Weights of a small GPT-style language model, trained from scratch on English Wikipedia: width 768, rotary positions.
Each number is 200 + 30 x the weight over the matrix's rms, rounded and kept within 0 to 999. Layers, rows and columns count from 0.

# down: layer 3 MLP down (transposed), 3072x768, rms 0.0387, rows 793-819, columns 512-639
# up: layer 3 MLP up, 3072x768, rms 0.042, rows 794-820, columns 512-639
down793,183,221,202,170,206,206,248,174,179,235,239,162,148,218,173,193,193,204,219,222,218,241,179,164,170,255,187,179,265,153,208,236,201,218,147,212,178,196,232,216,217,274,173,248,216,177,174,233,282,197,206,208,212,194,167,223,129,168,256,286,192,132,243,204,195,205,216,176,213,196,275,187,163,232,259,171,194,177,222,209,191,190,235,188,186,173,205,198,214,210,174,220,196,192,191,181,211,181,198,205,234,189,162,182,187,161,186,223,150,199,206,199,218,258,198,236,207,133,227,240,223,174,215,229,254,143,184,196
up794,253,204,188,221,170,220,190,218,165,253,202,283,184,231,191,208,197,188,200,222,191,148,249,123,176,185,286,181,198,263,217,167,198,191,253,211,174,231,189,170,177,232,206,243,213,221,231,225,202,235,158,169,230,174,215,179,184,224,164,168,237,169,239,220,189,197,149,216,191,201,248,248,258,262,240,227,189,199,208,148,212,187,197,228,197,193,231,270,173,146,158,178,163,161,91,187,199,199,170,204,131,178,206,261,195,212,254,181,204,170,131,212,267,182,229,118,169,211,202,153,215,161,217,215,238,194,226,187
down794,264,191,190,188,188,220,145,244,184,178,180,226,166,213,215,137,153,147,224,166,222,209,141,168,246,218,191,184,228,206,186,193,206,237,190,216,154,206,192,217,166,169,180,195,236,185,165,181,209,152,210,189,245,157,207,158,184,208,190,172,224,160,196,245,241,221,201,253,182,187,227,229,252,205,214,218,155,204,205,150,201,202,213,207,213,266,140,238,215,214,159,230,218,204,180,180,205,221,204,196,187,203,190,210,150,232,177,217,245,210,222,267,174,217,221,195,121,189,285,214,207,262,149,211,187,144,185,197
up795,202,212,188,219,173,188,211,236,173,207,196,218,200,151,200,163,132,215,151,158,154,155,213,217,129,203,195,175,205,173,157,211,190,197,196,222,172,260,164,227,185,173,144,198,179,226,239,160,196,150,182,186,197,216,161,151,186,224,149,233,157,218,250,173,210,197,227,274,198,195,213,195,190,157,211,235,191,232,209,232,180,196,213,183,212,224,158,204,215,182,217,176,197,198,189,213,152,206,196,247,164,177,214,164,205,207,207,157,212,218,196,229,240,173,205,185,174,186,165,220,204,224,190,221,180,180,205,140
down795,172,227,193,194,173,243,134,163,201,211,217,166,182,258,238,167,174,155,166,203,180,184,213,153,204,199,173,179,243,209,240,195,193,212,143,226,193,192,183,185,228,166,209,213,192,204,205,217,232,178,237,230,185,182,231,262,224,233,231,269,234,160,199,253,229,147,190,177,177,159,151,190,199,211,172,207,210,195,210,163,128,200,219,170,145,221,232,204,214,242,196,196,181,241,231,184,160,223,183,184,173,198,223,211,187,228,120,235,185,251,188,224,197,192,186,171,195,214,240,255,192,181,168,160,177,215,136,201
up796,203,196,235,237,183,179,175,202,242,161,160,225,188,125,193,206,212,230,217,154,164,225,207,220,236,218,254,211,142,231,186,154,197,252,222,191,195,183,207,187,220,173,185,187,230,270,195,187,172,204,224,158,216,205,150,165,243,209,231,208,181,224,237,138,142,232,204,208,264,238,205,189,185,250,193,197,194,206,182,194,234,188,216,223,200,162,253,243,208,141,181,203,203,162,175,204,163,241,207,258,162,204,246,244,219,165,214,156,242,176,211,148,231,231,171,205,220,192,149,192,187,224,191,174,218,229,209,162
down796,155,240,224,232,153,182,244,250,220,176,251,241,152,214,178,237,205,162,177,128,229,206,220,221,218,192,204,198,149,200,166,208,218,217,246,145,227,225,206,210,166,206,187,227,196,196,186,240,179,198,189,193,210,200,182,194,206,155,210,224,228,199,197,214,129,217,209,197,206,231,211,265,188,198,186,212,187,227,178,250,179,191,201,208,202,221,186,194,193,204,225,221,189,213,166,214,127,144,206,184,176,197,217,202,142,235,185,195,224,162,247,165,188,165,180,232,182,237,207,192,178,180,179,189,226,209,226,202
up797,162,207,237,221,168,173,233,175,228,165,227,228,229,157,219,164,206,223,235,167,197,167,208,180,171,202,255,214,154,204,237,223,169,217,224,226,186,215,160,205,231,252,215,243,199,263,146,198,237,228,140,216,214,192,228,213,228,244,160,206,206,169,218,189,195,231,200,216,192,193,219,227,210,155,211,223,212,208,190,136,190,166,185,210,207,230,255,254,164,172,171,229,205,204,182,222,192,186,224,253,172,209,166,221,183,202,224,217,185,218,225,176,208,207,224,194,178,192,200,185,243,240,154,112,268,189,223,159
down797,240,182,191,184,161,197,224,196,186,187,263,188,214,190,179,218,155,206,227,156,164,121,265,168,190,149,221,183,172,156,156,238,254,139,176,167,176,211,201,225,160,230,232,254,189,169,239,262,228,168,203,222,212,249,205,210,218,181,221,221,169,221,209,228,186,171,213,247,182,202,224,198,217,189,223,211,181,242,142,226,168,232,236,163,175,236,294,242,208,201,216,258,164,191,228,166,235,253,177,205,210,263,187,154,136,188,184,176,238,231,180,136,163,217,211,162,182,156,194,200,146,208,230,162,189,173,217,240
up798,164,209,164,225,156,213,205,215,221,164,192,183,167,204,134,250,146,194,195,239,111,197,225,193,158,197,172,176,145,177,175,205,205,201,221,198,162,164,203,164,183,213,232,203,206,153,173,214,223,163,205,196,203,234,199,152,246,246,194,235,163,199,234,155,200,190,204,180,186,263,191,251,180,224,165,248,212,200,227,219,232,144,130,187,193,237,217,268,190,221,151,202,214,179,182,221,209,225,180,152,201,149,208,209,219,215,240,182,150,197,267,233,182,158,162,272,211,202,188,178,215,248,160,166,228,139,226,205
down798,199,143,200,178,164,181,226,229,206,170,210,175,213,181,161,180,144,144,179,186,170,180,180,177,199,153,186,209,247,237,168,188,151,249,161,222,213,167,197,210,189,208,223,211,278,193,234,219,216,170,191,250,228,132,207,188,207,237,211,212,167,196,212,188,197,180,118,215,93,227,166,190,250,178,243,278,205,176,256,184,200,190,234,148,113,175,253,187,233,249,190,171,179,234,246,247,164,267,256,207,240,151,211,187,155,222,193,192,155,198,284,224,212,176,179,226,161,128,216,209,234,227,153,281,234,195,156,195
up799,217,185,177,193,199,186,225,223,202,208,165,263,199,215,143,187,235,203,191,180,189,184,240,230,190,201,168,218,195,274,262,186,176,195,122,188,197,251,179,181,215,171,228,177,179,157,194,227,220,201,164,205,261,196,205,166,228,206,202,227,225,218,204,186,158,160,168,154,206,150,222,252,199,183,225,195,186,197,165,178,244,169,236,209,257,234,244,205,188,235,242,176,163,189,178,154,215,208,201,188,208,237,199,238,211,195,224,206,241,213,205,191,207,189,180,188,268,236,237,163,211,192,216,166,188,155,217,196
down799,200,192,147,190,261,236,202,200,148,205,216,170,192,162,208,196,223,248,211,212,220,230,169,211,199,216,224,207,198,205,167,178,161,263,161,185,194,234,198,186,171,202,181,175,201,184,153,178,210,131,194,209,201,181,183,201,167,178,217,257,182,198,228,261,238,162,221,180,190,205,244,231,240,169,234,198,234,146,155,156,163,208,235,245,196,173,205,195,223,185,234,189,223,194,187,168,206,171,163,172,183,197,174,189,214,179,185,199,209,182,243,234,200,275,215,215,206,168,176,189,219,243,198,202,173,215,162,176
up800,191,185,165,188,251,229,190,233,204,236,249,216,175,178,202,189,223,180,190,215,191,210,252,232,212,234,218,211,127,234,224,203,194,172,248,199,204,172,182,173,178,205,140,153,204,211,263,191,179,154,213,216,180,218,229,234,212,199,173,217,248,208,174,192,125,207,194,207,141,163,181,197,162,211,217,231,242,226,209,238,180,182,197,232,205,167,214,172,210,156,167,212,241,196,179,134,163,168,201,216,188,184,197,232,98,225,257,182,124,240,204,246,195,209,177,127,175,184,127,185,184,161,224,171,190,97,159,202
down800,231,226,216,167,181,230,166,217,234,174,190,165,192,250,213,224,127,176,145,206,184,205,225,195,188,223,216,182,261,152,256,218,232,154,214,158,217,214,170,215,157,176,208,225,230,149,264,192,169,236,198,239,273,186,184,197,198,193,194,210,227,222,153,196,250,171,197,245,232,207,237,176,236,191,225,171,182,184,205,212,217,238,210,223,236,183,223,150,206,167,245,229,210,291,200,166,227,186,198,232,176,189,255,193,167,232,181,237,112,208,217,251,234,162,175,208,205,113,235,209,145,172,244,218,139,190,206,198
up801,211,209,201,110,233,217,159,161,158,195,227,155,199,197,180,195,138,190,167,215,188,222,191,172,243,220,213,217,174,206,226,228,224,224,220,244,264,232,182,159,156,216,238,200,202,203,236,227,179,167,217,211,195,187,184,186,188,182,243,233,172,155,233,155,176,278,216,173,256,174,252,209,170,240,172,261,219,189,202,194,184,134,185,273,178,209,230,190,179,247,212,222,199,193,188,219,236,151,208,208,236,178,189,188,200,214,227,154,187,199,212,146,191,144,173,224,170,229,189,191,201,223,246,171,246,196,201,145
down801,194,226,218,197,207,206,228,241,186,211,209,199,201,224,150,182,200,198,178,170,133,183,160,159,226,234,198,219,207,148,217,174,195,206,253,191,241,136,170,203,205,208,220,236,169,191,271,202,179,189,285,181,191,183,220,202,216,169,216,261,149,276,271,217,223,239,133,206,213,137,248,227,216,218,169,196,200,167,190,212,190,206,224,220,167,223,176,149,167,225,205,200,180,209,235,235,172,194,222,232,220,229,205,169,185,173,225,212,250,194,249,177,168,181,184,176,205,172,210,210,193,180,167,241,197,161,175,191
up802,198,210,220,183,225,192,141,201,243,208,195,131,203,130,152,234,98,217,184,242,223,207,216,254,159,186,261,243,220,241,186,169,188,198,159,247,267,209,250,246,183,183,227,154,232,171,156,208,167,225,201,190,242,217,189,228,232,182,119,165,176,197,191,215,169,226,216,179,194,183,208,199,186,228,179,235,242,181,188,220,277,215,155,222,262,165,207,153,193,247,251,223,197,168,205,233,232,218,217,210,220,194,150,234,228,175,183,212,178,157,207,176,154,191,163,147,225,204,183,207,235,243,178,190,193,240,204,247
down802,128,161,175,161,226,203,218,204,177,140,256,150,201,183,221,187,239,141,224,188,197,191,204,153,201,192,132,161,184,207,184,239,190,191,240,168,188,197,212,198,199,216,184,183,232,234,260,165,183,221,197,179,126,149,163,131,208,167,199,235,185,170,170,171,231,215,234,186,183,214,227,171,158,171,174,233,261,199,182,267,190,219,176,171,231,190,136,207,210,206,184,222,251,254,196,206,178,281,185,165,207,145,216,170,134,205,236,240,165,172,278,203,189,290,178,196,169,244,151,197,208,194,227,253,196,194,180,275
up803,206,189,177,203,235,218,192,159,141,174,173,222,240,196,213,217,166,210,216,157,170,184,238,196,199,195,177,248,208,200,172,201,213,140,220,223,243,196,213,136,183,218,256,164,226,209,235,189,202,177,197,199,258,223,187,202,231,203,197,228,179,197,176,188,162,202,166,186,229,196,279,231,216,179,187,229,203,210,203,216,199,183,158,254,252,199,218,183,214,178,229,219,194,172,178,224,213,175,226,186,184,209,171,216,205,201,194,187,201,247,167,186,193,201,220,228,180,215,206,211,209,219,156,210,214,209,196,167
down803,199,172,172,215,218,239,208,216,166,210,187,214,179,211,191,208,210,204,207,214,226,233,189,206,213,209,215,230,149,225,205,193,207,223,188,184,221,186,169,215,193,218,190,178,191,170,149,181,226,178,216,169,192,173,197,163,210,229,189,193,171,209,167,186,244,186,230,194,194,208,193,189,158,184,200,172,170,204,197,205,146,186,202,149,264,210,180,192,178,217,180,198,180,216,196,240,192,210,234,172,180,171,218,199,233,221,199,264,185,187,215,169,239,229,222,138,231,181,239,185,191,225,214,161,206,193,210,186
up804,186,232,221,200,193,258,186,213,211,183,188,255,203,177,227,212,214,227,168,178,187,216,188,234,197,224,238,219,182,184,247,163,201,205,172,172,170,177,183,209,236,223,238,194,207,197,212,157,194,188,230,166,181,166,185,139,218,271,199,185,227,248,194,169,158,199,286,150,204,176,234,201,183,204,183,241,203,218,212,181,257,187,136,269,205,203,221,209,194,175,240,242,168,198,213,185,204,220,233,178,191,186,266,264,237,187,217,243,233,187,210,210,273,231,192,164,194,235,141,172,216,187,168,189,237,210,189,245
down804,240,163,230,162,171,245,209,172,185,223,217,156,263,244,253,236,230,215,220,189,185,221,223,195,184,210,203,229,223,262,145,163,206,208,189,151,207,197,221,182,141,180,234,193,222,213,193,154,180,140,225,130,161,185,193,179,173,228,196,158,191,227,220,217,203,222,261,179,209,223,169,226,170,211,155,196,253,219,224,216,151,216,247,213,181,242,177,181,235,185,200,224,193,235,215,176,199,169,211,163,206,213,204,216,243,188,201,188,206,249,173,185,174,182,212,224,199,210,256,164,235,217,195,202,161,189,175,218
up805,219,213,194,214,198,224,210,201,245,164,204,211,226,206,150,231,176,164,193,259,237,173,236,205,212,168,253,189,128,168,188,225,213,215,92,220,292,207,152,201,254,190,202,158,206,212,188,194,241,173,207,198,178,175,173,176,161,213,206,237,181,213,251,190,221,228,277,220,163,189,248,212,238,193,170,209,210,231,155,203,240,208,189,155,198,185,159,237,178,194,234,277,242,177,177,159,224,208,207,213,223,188,179,215,192,161,229,175,273,227,231,200,174,147,219,238,207,247,216,181,196,229,249,214,210,165,179,206
down805,173,224,151,156,240,190,217,191,213,220,163,170,228,158,211,202,225,177,246,214,157,118,210,232,153,195,211,227,206,253,209,203,218,217,162,193,190,251,224,171,178,206,235,200,222,144,218,216,191,200,225,259,233,175,207,177,216,172,199,157,222,148,215,196,155,204,206,174,219,215,183,249,193,245,151,231,200,167,167,184,198,179,193,163,201,222,152,235,170,215,186,153,154,199,230,276,209,249,201,205,185,145,211,203,189,200,217,233,236,158,154,173,195,171,216,174,179,214,145,159,157,166,223,182,243,195,187,196
up806,244,145,212,204,155,161,218,285,196,141,250,246,186,207,173,199,219,224,202,242,187,211,218,204,148,211,177,237,148,206,234,165,218,219,224,206,233,190,198,209,218,248,226,198,228,186,219,197,197,134,220,232,197,223,200,177,240,218,195,181,206,195,200,222,233,195,140,189,143,221,200,240,151,143,257,249,238,250,233,219,234,194,207,185,192,219,177,190,159,223,223,205,229,194,179,184,184,183,210,228,163,198,175,191,147,222,160,154,237,226,216,232,155,183,136,245,180,191,185,197,179,185,177,189,234,130,221,195
down806,157,252,261,200,252,214,227,200,210,163,244,202,180,184,210,232,200,215,176,247,167,165,203,168,224,155,228,252,179,144,216,166,219,207,170,228,222,182,197,203,148,234,192,181,259,184,233,234,180,195,169,232,196,162,241,168,170,227,180,226,224,236,172,138,182,180,164,227,153,233,227,201,210,197,214,204,237,210,186,201,198,236,149,223,164,222,221,198,235,225,199,224,201,258,277,216,215,238,164,202,243,194,231,192,194,201,180,169,253,285,272,190,304,215,225,146,151,126,161,185,192,226,270,246,164,153,193,186
up807,205,152,219,195,196,165,174,212,255,176,203,203,178,162,213,251,149,220,188,216,167,243,181,183,197,238,202,225,200,261,243,251,219,182,171,246,239,190,240,165,220,163,197,270,180,247,225,149,207,260,156,137,167,239,211,208,230,251,163,214,190,198,267,187,130,200,198,224,158,159,191,167,202,182,178,164,236,186,273,229,268,208,206,237,196,234,256,236,184,186,218,236,202,146,200,217,186,242,180,253,245,235,287,290,191,187,224,169,170,230,240,232,169,246,207,157,220,262,136,170,262,220,224,124,214,206,210,226
down807,224,147,242,246,187,152,220,233,199,190,148,205,165,197,185,225,161,198,178,257,208,214,204,160,220,155,146,201,211,184,236,268,258,203,181,197,189,157,239,202,180,210,190,213,183,158,274,253,195,233,190,171,145,187,209,180,249,179,243,190,186,306,254,170,217,212,191,181,215,118,191,201,210,220,230,220,136,168,163,217,192,177,194,181,192,144,209,170,160,152,210,243,166,158,263,231,192,196,212,223,187,177,154,208,192,268,243,170,225,216,174,198,161,225,191,215,217,164,210,232,188,191,224,263,223,169,222,233
up808,210,208,217,184,224,170,192,262,197,183,172,222,199,228,141,201,185,211,196,191,230,196,204,204,146,237,213,193,165,207,215,235,201,170,194,190,247,237,182,220,158,203,169,149,220,148,256,217,222,184,199,228,219,206,161,260,225,207,250,190,172,241,248,219,222,209,178,229,206,209,176,240,223,184,183,267,229,186,231,216,229,170,198,170,198,225,190,186,182,224,234,188,192,213,205,199,183,226,205,210,202,248,187,177,168,181,147,239,191,208,218,233,245,204,205,199,191,166,202,159,190,189,215,200,225,231,210,257
down808,191,191,187,197,148,200,210,253,233,192,234,183,165,167,223,189,201,195,196,214,239,131,179,188,221,255,250,212,167,206,194,215,167,211,212,198,177,220,246,152,200,211,210,235,192,207,167,168,188,170,166,191,152,191,207,156,189,203,211,191,203,210,177,218,198,186,224,213,189,199,152,208,213,193,194,224,203,162,204,218,208,186,196,211,257,192,158,198,212,219,222,160,176,235,200,182,178,213,146,184,200,219,186,212,187,196,199,190,162,199,196,224,148,254,231,188,152,163,181,204,168,246,200,229,260,171,215,161
up809,214,177,178,213,185,211,219,151,241,246,207,198,143,107,216,253,180,229,206,239,190,230,177,223,215,195,169,182,137,186,216,228,208,196,197,215,276,206,168,202,147,166,175,239,173,212,151,194,252,174,196,175,176,227,168,162,225,194,216,186,161,217,234,193,180,228,186,190,214,165,235,189,217,209,208,260,184,255,207,202,198,220,169,246,197,200,215,252,258,218,194,210,178,178,192,168,212,206,206,206,130,210,196,210,205,226,208,171,223,213,219,249,202,215,238,158,192,200,257,171,174,200,255,131,194,197,192,188
down809,165,173,173,204,207,201,196,195,203,201,190,215,187,158,229,192,194,169,222,215,222,142,219,202,195,206,235,187,208,156,210,171,220,210,179,220,208,191,168,170,196,238,211,241,212,191,185,238,232,166,227,201,198,208,208,166,217,190,187,179,185,214,208,169,166,181,172,133,201,182,206,223,235,208,235,166,154,199,214,234,193,247,177,187,171,186,209,161,207,199,168,152,219,151,201,181,223,228,179,195,165,226,214,210,178,244,231,218,196,217,229,206,206,210,163,148,141,148,205,264,176,163,179,151,233,220,203,187
up810,213,205,189,183,185,231,168,232,198,220,198,243,181,204,220,207,208,259,182,222,191,144,184,204,160,208,198,205,214,216,183,226,190,231,227,214,177,218,222,180,151,247,187,148,206,229,246,244,201,220,220,191,203,198,211,207,213,200,218,233,148,223,262,192,217,178,167,173,201,221,198,192,162,188,228,172,250,212,187,208,221,164,158,188,234,169,222,192,256,249,165,238,237,187,150,184,215,186,226,242,196,179,150,192,196,199,226,132,181,176,174,201,184,219,173,228,239,232,183,157,216,151,183,221,189,192,198,187
down810,223,222,224,169,218,164,204,208,216,194,174,163,202,169,191,194,233,226,206,197,203,185,183,224,189,242,241,245,184,199,207,221,178,275,209,163,207,191,223,216,211,201,182,191,245,189,226,202,176,172,220,190,202,232,242,193,233,222,208,216,200,153,214,199,167,206,219,199,230,219,213,231,217,173,203,187,196,188,161,194,176,222,214,157,197,197,136,162,234,175,210,188,212,210,191,224,248,234,216,152,207,227,171,203,190,204,227,232,174,132,176,207,217,225,225,235,147,217,197,210,172,267,206,182,208,176,213,199
up811,175,203,210,244,145,234,219,249,156,211,206,206,205,176,185,218,203,254,202,231,230,190,213,131,165,296,214,185,155,263,194,190,181,192,197,170,221,210,170,218,185,282,167,196,200,201,185,168,179,188,219,212,147,213,214,166,284,176,188,295,177,173,215,134,169,227,212,160,175,166,157,236,148,212,228,196,193,188,160,175,160,156,174,206,228,166,221,181,229,236,187,181,199,189,181,164,215,166,233,160,194,207,175,231,170,212,198,157,243,183,209,161,176,116,174,199,158,214,192,165,221,157,159,191,238,239,161,176
down811,198,205,199,232,180,178,254,172,202,215,146,174,225,205,141,168,140,189,191,245,208,237,228,222,195,199,229,175,192,244,193,177,216,157,223,194,179,215,160,214,217,218,157,218,190,180,206,220,261,215,196,275,207,198,185,156,217,191,182,222,203,192,183,205,221,207,169,228,123,151,205,215,185,231,192,196,189,158,221,175,188,190,169,196,198,151,140,177,173,281,216,232,189,198,248,176,190,216,202,188,225,219,178,221,187,236,181,213,225,195,210,246,155,175,196,200,176,204,224,214,213,165,215,236,199,200,259,201
up812,181,210,185,188,199,216,160,153,202,220,187,167,208,161,216,210,144,209,214,194,174,149,205,164,225,194,235,192,131,219,192,184,220,181,198,218,196,269,162,218,215,204,241,225,201,220,199,188,207,196,181,229,242,175,178,160,208,216,175,216,197,263,193,192,169,182,214,172,211,211,217,235,193,233,171,165,216,176,201,212,210,209,253,232,207,219,116,206,211,169,199,207,132,220,166,204,200,214,165,232,165,237,213,229,205,228,245,157,260,180,211,141,159,227,171,235,210,211,205,189,234,207,172,204,276,174,173,196
down812,178,193,208,202,213,224,207,206,208,167,240,240,202,167,227,246,204,220,192,187,169,214,213,164,180,205,181,166,155,171,210,186,207,189,173,237,190,227,216,223,191,213,197,206,210,216,238,171,216,204,223,196,237,236,233,212,228,188,191,213,257,206,188,206,211,238,215,184,203,222,178,199,172,203,215,234,162,236,182,193,224,176,192,153,215,195,176,212,185,188,195,197,233,229,183,164,179,194,173,177,137,189,237,201,221,186,188,207,232,183,211,171,205,169,204,194,207,210,165,201,197,207,289,208,192,202,218,219
up813,175,153,178,201,149,163,169,156,197,235,182,183,222,175,212,243,210,229,164,258,185,217,235,175,175,178,191,214,212,186,182,170,225,149,220,210,233,210,170,195,186,268,244,141,223,216,142,207,150,200,228,223,233,209,176,227,194,247,211,207,226,223,214,149,172,176,194,149,207,191,187,193,174,232,256,174,208,179,247,155,246,169,167,218,201,186,209,180,220,162,171,200,179,197,175,146,206,212,246,171,199,223,199,219,268,197,235,213,266,196,269,253,219,138,154,253,246,208,174,204,212,170,189,185,226,273,235,175
down813,200,187,213,250,158,206,214,145,209,186,174,187,161,210,217,232,156,184,176,115,195,215,183,213,226,176,194,186,151,232,185,226,168,232,225,208,221,259,197,176,167,188,168,217,194,171,262,185,187,165,193,187,205,194,156,209,220,186,167,173,193,205,193,208,217,224,180,175,213,167,201,182,221,143,175,186,268,213,224,195,239,208,173,224,230,167,139,165,192,208,246,157,223,178,274,164,239,210,219,148,223,206,177,255,240,186,203,218,156,208,245,207,200,167,182,223,211,178,181,220,211,218,127,220,212,173,210,181
up814,213,251,223,194,204,159,178,224,204,237,241,191,167,162,138,276,226,248,190,160,186,213,206,137,163,203,217,166,188,205,212,191,229,225,197,174,162,229,179,191,231,196,248,222,201,191,182,150,221,179,170,236,175,175,212,197,224,223,196,222,245,247,162,224,222,243,192,252,205,209,182,179,150,196,232,165,189,188,206,168,154,210,161,242,220,210,155,216,284,230,182,203,159,162,163,224,164,226,212,160,169,209,235,206,185,165,214,232,151,238,196,267,236,265,180,159,182,173,201,185,208,186,181,199,221,214,195,183
down814,194,164,249,193,217,237,162,234,212,187,151,241,241,242,188,216,225,153,157,186,196,196,208,226,153,189,203,207,203,223,219,217,206,227,188,259,181,192,200,230,155,232,211,181,185,191,250,203,199,216,228,191,214,235,185,176,194,228,229,220,218,174,148,194,195,210,207,219,167,199,168,194,209,189,200,189,264,207,179,181,183,258,187,220,232,234,235,273,205,159,204,185,203,207,216,153,217,256,187,212,220,218,210,186,213,133,179,166,227,237,249,210,157,209,199,204,187,207,238,191,223,197,166,194,231,140,191,193
up815,218,138,237,164,253,208,199,211,203,222,222,180,160,186,187,199,206,186,212,240,162,198,224,217,192,207,261,226,178,198,233,230,230,208,211,225,189,226,233,205,185,230,153,230,231,140,209,135,143,195,202,223,194,206,169,189,209,215,177,237,207,195,247,190,173,172,214,217,188,216,219,219,198,229,206,172,210,219,147,228,180,168,185,289,214,163,249,230,181,195,158,179,199,230,226,197,238,173,246,208,165,188,275,193,195,178,233,175,226,211,239,216,238,203,197,85,197,198,185,191,193,239,164,195,178,210,177,182
down815,189,206,222,180,212,200,239,174,178,189,206,184,255,185,186,187,216,192,204,238,192,220,130,184,130,150,187,239,235,209,233,139,204,213,206,185,202,250,203,192,108,179,189,202,227,170,218,246,159,206,239,210,224,174,220,243,159,160,141,202,220,200,217,164,221,171,220,202,248,146,200,195,230,203,194,204,186,231,229,299,232,186,227,197,193,227,196,239,176,265,182,151,186,163,211,179,218,192,255,179,151,183,147,229,148,228,174,202,213,209,199,195,190,184,190,218,245,176,256,224,165,214,171,216,145,225,165,162
up816,173,214,215,140,246,235,151,182,230,216,214,201,181,183,199,224,273,241,201,192,161,186,183,185,198,207,191,229,171,269,214,175,153,159,209,195,235,260,176,221,207,179,221,186,223,213,190,205,203,218,238,204,231,184,123,196,246,182,154,203,161,265,207,175,196,179,165,230,176,198,211,250,239,193,257,249,273,177,221,220,203,201,191,219,231,228,201,218,192,177,228,202,199,191,205,158,213,199,265,181,210,148,175,189,200,214,198,231,183,232,193,192,208,207,198,165,191,169,185,189,184,223,130,223,197,214,210,178
down816,207,226,256,147,207,196,253,163,169,169,150,186,178,233,190,176,174,154,222,175,157,141,234,191,225,190,182,199,229,207,203,207,177,158,255,205,230,209,182,157,204,168,223,171,181,197,195,207,173,158,267,228,210,203,226,178,200,152,159,222,205,168,242,169,224,254,213,232,165,223,199,198,206,201,235,202,236,199,227,182,208,183,183,190,184,222,216,247,178,221,236,205,205,190,210,169,186,198,283,161,233,205,231,197,189,199,189,276,192,210,191,165,215,248,210,183,232,158,190,218,217,238,167,188,169,202,218,206
up817,253,163,203,186,157,223,182,178,234,242,210,210,211,221,188,148,185,239,180,210,166,219,210,203,232,162,211,174,191,198,180,221,205,252,195,256,210,201,238,241,208,211,193,191,193,151,243,125,203,182,185,189,141,183,144,186,213,219,171,219,210,236,229,184,139,214,197,246,181,167,191,217,201,191,224,197,179,239,213,271,168,138,219,217,217,160,241,245,207,235,204,240,237,206,188,216,182,167,244,222,214,210,230,221,235,222,163,161,250,183,215,166,194,240,153,177,244,233,170,206,215,191,190,228,173,227,245,173
down817,193,237,263,209,156,229,204,195,198,234,216,184,198,249,213,225,234,164,207,211,219,221,170,192,202,233,156,193,218,169,186,215,171,216,227,201,174,230,303,201,194,165,136,271,196,187,259,222,210,186,221,245,163,167,206,226,211,199,201,166,244,232,201,238,177,175,206,211,184,201,162,202,234,172,228,174,184,163,262,223,207,182,192,220,152,165,168,184,275,213,234,189,189,220,207,275,202,227,183,180,175,180,155,191,214,266,232,226,161,243,190,198,210,229,210,271,228,149,190,233,158,243,254,203,196,178,202,206
up818,221,199,184,196,162,178,161,205,166,216,171,244,187,194,179,173,192,216,242,180,159,296,218,205,261,188,222,163,209,240,214,230,183,179,183,275,217,221,194,216,223,160,187,246,218,176,201,215,181,208,275,215,221,246,163,167,208,238,204,185,247,178,267,207,200,237,201,227,174,247,175,231,191,239,219,168,229,161,191,189,202,172,208,212,214,169,203,238,194,206,231,187,198,221,204,212,211,200,197,185,210,210,285,230,217,201,224,203,162,171,198,217,240,203,238,187,223,180,231,183,218,166,216,185,207,213,208,202
down818,245,192,179,161,188,266,214,206,195,185,211,183,204,164,227,237,201,182,224,254,189,254,209,156,275,211,206,219,174,241,207,216,221,217,195,231,233,189,206,167,198,138,206,250,245,195,153,198,201,215,199,210,208,228,232,148,213,150,180,209,266,242,188,202,219,186,245,208,197,217,216,180,160,248,268,172,193,197,245,177,187,212,199,213,179,177,150,212,220,206,238,204,189,205,228,172,171,222,211,152,235,192,215,206,173,235,222,236,173,175,198,186,230,278,226,218,216,225,210,173,178,201,194,272,170,252,203,161
up819,202,175,221,202,234,183,212,175,200,162,191,195,221,176,177,270,201,169,128,152,157,233,187,184,231,221,198,154,197,175,184,149,161,193,214,204,184,223,185,224,207,223,200,164,157,231,206,220,167,160,188,236,186,215,197,207,243,197,200,242,196,259,230,240,170,256,204,166,176,164,195,198,174,229,211,178,170,191,206,212,189,160,246,205,197,167,237,186,191,200,195,205,240,184,194,174,200,232,204,186,191,153,228,248,191,214,234,238,210,202,199,242,228,210,207,198,157,199,205,168,232,174,236,207,220,208,162,141
down819,237,207,197,168,199,213,198,257,221,257,173,224,180,166,168,234,202,213,173,150,224,136,225,222,246,187,163,187,219,213,174,180,194,200,187,219,134,246,177,209,168,205,213,239,136,243,203,254,201,155,204,203,193,177,226,179,191,204,256,213,190,189,195,230,171,256,240,231,194,240,203,222,210,243,197,219,219,199,212,196,251,241,184,213,145,221,219,164,214,262,228,212,219,217,252,214,228,228,250,216,167,269,141,213,230,201,173,227,191,167,202,219,173,227,207,198,238,175,186,204,226,135,193,215,222,178,198,159
up820,198,264,172,198,215,219,211,189,164,227,186,191,211,174,184,241,225,245,147,181,203,141,241,195,196,162,218,192,153,223,265,241,212,128,202,171,223,184,240,172,174,282,209,184,205,219,177,176,207,221,207,214,206,194,253,237,210,271,227,220,263,181,169,154,161,193,245,236,187,169,232,199,136,207,226,156,174,232,260,227,217,183,190,209,229,210,201,192,243,221,162,236,214,178,223,229,208,178,229,218,167,185,168,185,165,199,262,238,240,211,213,244,229,186,217,178,208,240,232,183,175,228,199,173,155,174,214,157